Weights of a small GPT-style language model, trained from scratch on English Wikipedia: 1.09M parameters, no biases in attention or MLP.
Each number is 200 + 40 x the weight over its row's rms, rounded and kept within 0 to 999. Layers, rows and columns count from 0. The size before them is the row's rms in percent of the matrix's.

# layer 11 MLP up, 256x64, rms 0.41, rows 111-118, columns 0-63
102,167,279,253,193,177,221,186,176,240,267,195,181,191,312,219,250,140,212,149,217,236,156,186,226,199,251,277,191,178,220,135,222,204,156,206,181,173,179,182,162,223,249,237,228,171,144,176,219,212,199,220,109,176,226,186,204,182,272,125,173,199,225,205,125
092,208,235,156,217,234,206,161,245,122,219,156,202,206,156,177,198,209,164,219,256,178,196,177,252,216,256,185,228,160,199,196,213,206,128,156,116,176,218,202,178,194,170,221,154,160,258,248,241,251,174,195,208,190,162,181,157,83,124,207,196,87,222,175,215
105,212,258,120,135,207,209,183,253,168,262,191,228,229,189,144,231,162,247,216,187,249,139,212,165,171,220,226,275,262,159,175,215,120,216,178,256,290,141,183,124,238,191,166,203,180,195,214,181,148,242,179,195,245,181,224,201,211,261,180,244,154,180,214,190
098,196,223,197,209,174,179,212,222,210,214,165,211,177,187,171,231,161,227,154,182,189,290,200,150,141,237,87,182,163,262,194,255,229,228,256,203,213,267,278,160,226,202,266,164,208,164,159,199,162,199,241,240,179,215,156,251,203,179,163,271,157,157,223,119
111,262,128,179,231,197,212,161,154,195,241,236,170,173,151,156,206,191,242,222,193,274,217,102,277,248,197,208,234,167,212,170,125,189,175,246,180,185,252,167,224,194,258,229,210,218,208,213,272,121,228,187,190,198,214,265,169,163,203,175,106,217,186,157,174
081,191,197,232,177,126,179,281,153,272,175,222,225,169,241,171,176,250,165,214,246,221,157,194,173,258,273,190,169,136,204,106,191,178,188,205,188,194,179,233,229,253,235,143,211,258,243,149,182,168,206,165,119,183,175,164,179,183,191,131,146,155,236,204,160
101,194,183,150,184,229,209,224,210,177,108,218,237,207,243,141,262,203,175,225,256,241,223,202,192,185,138,259,214,184,213,181,241,275,213,119,178,271,143,271,125,178,163,221,220,252,216,259,214,130,200,226,204,230,220,234,174,237,149,223,235,194,270,186,208
095,196,226,204,205,282,258,207,119,220,197,197,204,122,190,258,196,147,247,236,226,181,227,250,190,154,263,223,210,240,174,188,138,241,243,190,269,167,289,167,248,267,185,235,276,199,214,218,165,172,226,193,193,162,184,240,216,168,165,144,167,165,179,199,141
# layer 11 MLP down (transposed), 256x64, rms 0.415, rows 111-117, columns 0-63
092,257,113,177,174,271,184,218,177,133,187,199,162,291,126,189,174,205,207,213,273,232,206,208,147,207,209,141,243,195,190,187,285,159,269,241,122,154,207,225,159,273,138,225,194,181,211,187,167,160,220,217,221,159,181,193,218,231,206,190,226,225,200,213,257
090,217,264,259,218,235,252,184,179,179,221,219,259,185,285,155,200,197,248,208,300,199,209,176,147,237,188,201,214,241,197,173,206,133,208,198,230,170,224,216,259,190,206,188,183,203,167,236,208,158,202,171,77,214,198,210,187,282,175,144,251,193,143,134,150
104,163,202,198,157,217,142,167,165,177,191,188,182,169,240,261,191,174,196,229,193,208,191,241,242,107,225,107,283,183,194,216,283,206,108,160,168,178,216,240,195,186,213,207,234,176,159,205,209,240,126,193,241,248,272,285,206,209,187,204,229,142,229,248,201
103,168,272,167,233,177,250,192,270,234,217,149,113,255,166,222,203,152,265,213,195,251,229,181,146,177,155,272,215,216,169,227,197,214,223,157,186,211,154,243,228,203,304,161,194,209,167,199,134,209,239,226,175,206,212,216,185,252,231,233,290,171,249,170,214
105,203,236,217,263,160,228,190,253,259,230,169,211,153,239,234,248,235,182,245,191,199,225,176,254,220,236,201,132,164,287,268,230,155,160,241,183,169,220,267,176,182,201,94,171,198,149,221,194,171,183,150,156,185,227,183,191,210,128,169,136,258,200,238,231
087,164,217,164,190,242,183,120,251,176,305,278,180,221,194,167,119,153,163,242,169,228,205,177,192,222,175,162,230,203,232,284,249,287,217,163,175,180,235,180,167,221,269,197,200,197,224,183,243,178,241,140,186,180,198,177,137,175,240,229,226,149,215,173,242
101,102,146,212,163,215,249,249,171,235,198,134,185,192,206,225,185,184,229,244,172,178,172,164,221,163,184,274,181,241,176,122,144,223,213,213,172,154,234,265,177,247,207,155,180,247,118,153,207,218,175,306,133,217,182,219,204,235,196,259,234,203,217,215,224
# layer 11 MLP gate, 256x64, rms 0.423, rows 112-118, columns 0-63
093,181,189,225,132,205,173,207,209,160,222,275,168,178,219,214,214,223,202,233,179,171,93,229,235,208,289,195,181,224,195,200,179,169,147,150,185,166,122,204,193,225,274,228,195,250,189,162,177,128,199,266,236,215,201,190,131,236,188,221,229,133,136,166,123
101,232,216,207,192,188,172,205,207,214,120,238,252,252,217,267,151,156,218,220,231,151,181,142,181,192,262,213,186,242,292,261,239,229,206,184,183,205,142,217,249,178,214,94,216,225,153,171,222,171,195,257,181,192,199,264,230,248,253,174,128,224,137,183,215
090,238,256,163,205,283,151,135,197,151,227,194,172,193,220,176,207,193,248,228,162,180,115,292,156,239,265,170,179,226,162,231,161,140,206,228,179,203,154,263,199,210,142,185,170,248,223,220,141,220,179,184,251,266,193,165,247,205,189,168,157,143,205,209,142
105,318,193,234,157,131,224,135,166,212,209,259,177,187,247,148,202,190,190,253,180,207,234,206,197,175,132,289,244,210,205,209,199,260,213,168,167,234,217,257,215,207,169,154,232,221,213,202,179,247,243,195,226,219,219,245,214,167,159,228,128,159,100,175,226
090,247,100,284,210,172,218,222,227,177,181,187,216,177,138,264,231,201,213,195,182,159,146,199,189,138,244,230,241,151,203,185,118,171,161,159,146,311,156,237,199,224,143,245,155,193,235,179,203,200,235,215,191,211,185,260,244,250,220,198,241,173,237,195,230
104,191,190,213,225,181,216,189,230,139,207,348,268,242,185,168,235,147,187,193,182,147,245,201,189,244,247,185,240,259,218,206,215,254,183,260,150,180,201,183,149,215,166,194,208,185,186,224,139,93,185,219,201,241,160,181,213,273,232,200,250,231,209,249,194
097,195,214,179,201,140,213,184,226,186,145,184,182,226,248,145,249,247,264,264,191,194,228,158,165,200,206,214,157,144,219,167,161,249,272,140,266,219,172,203,88,236,189,165,205,180,185,178,268,223,184,161,164,207,201,270,245,228,246,209,216,200,163,154,287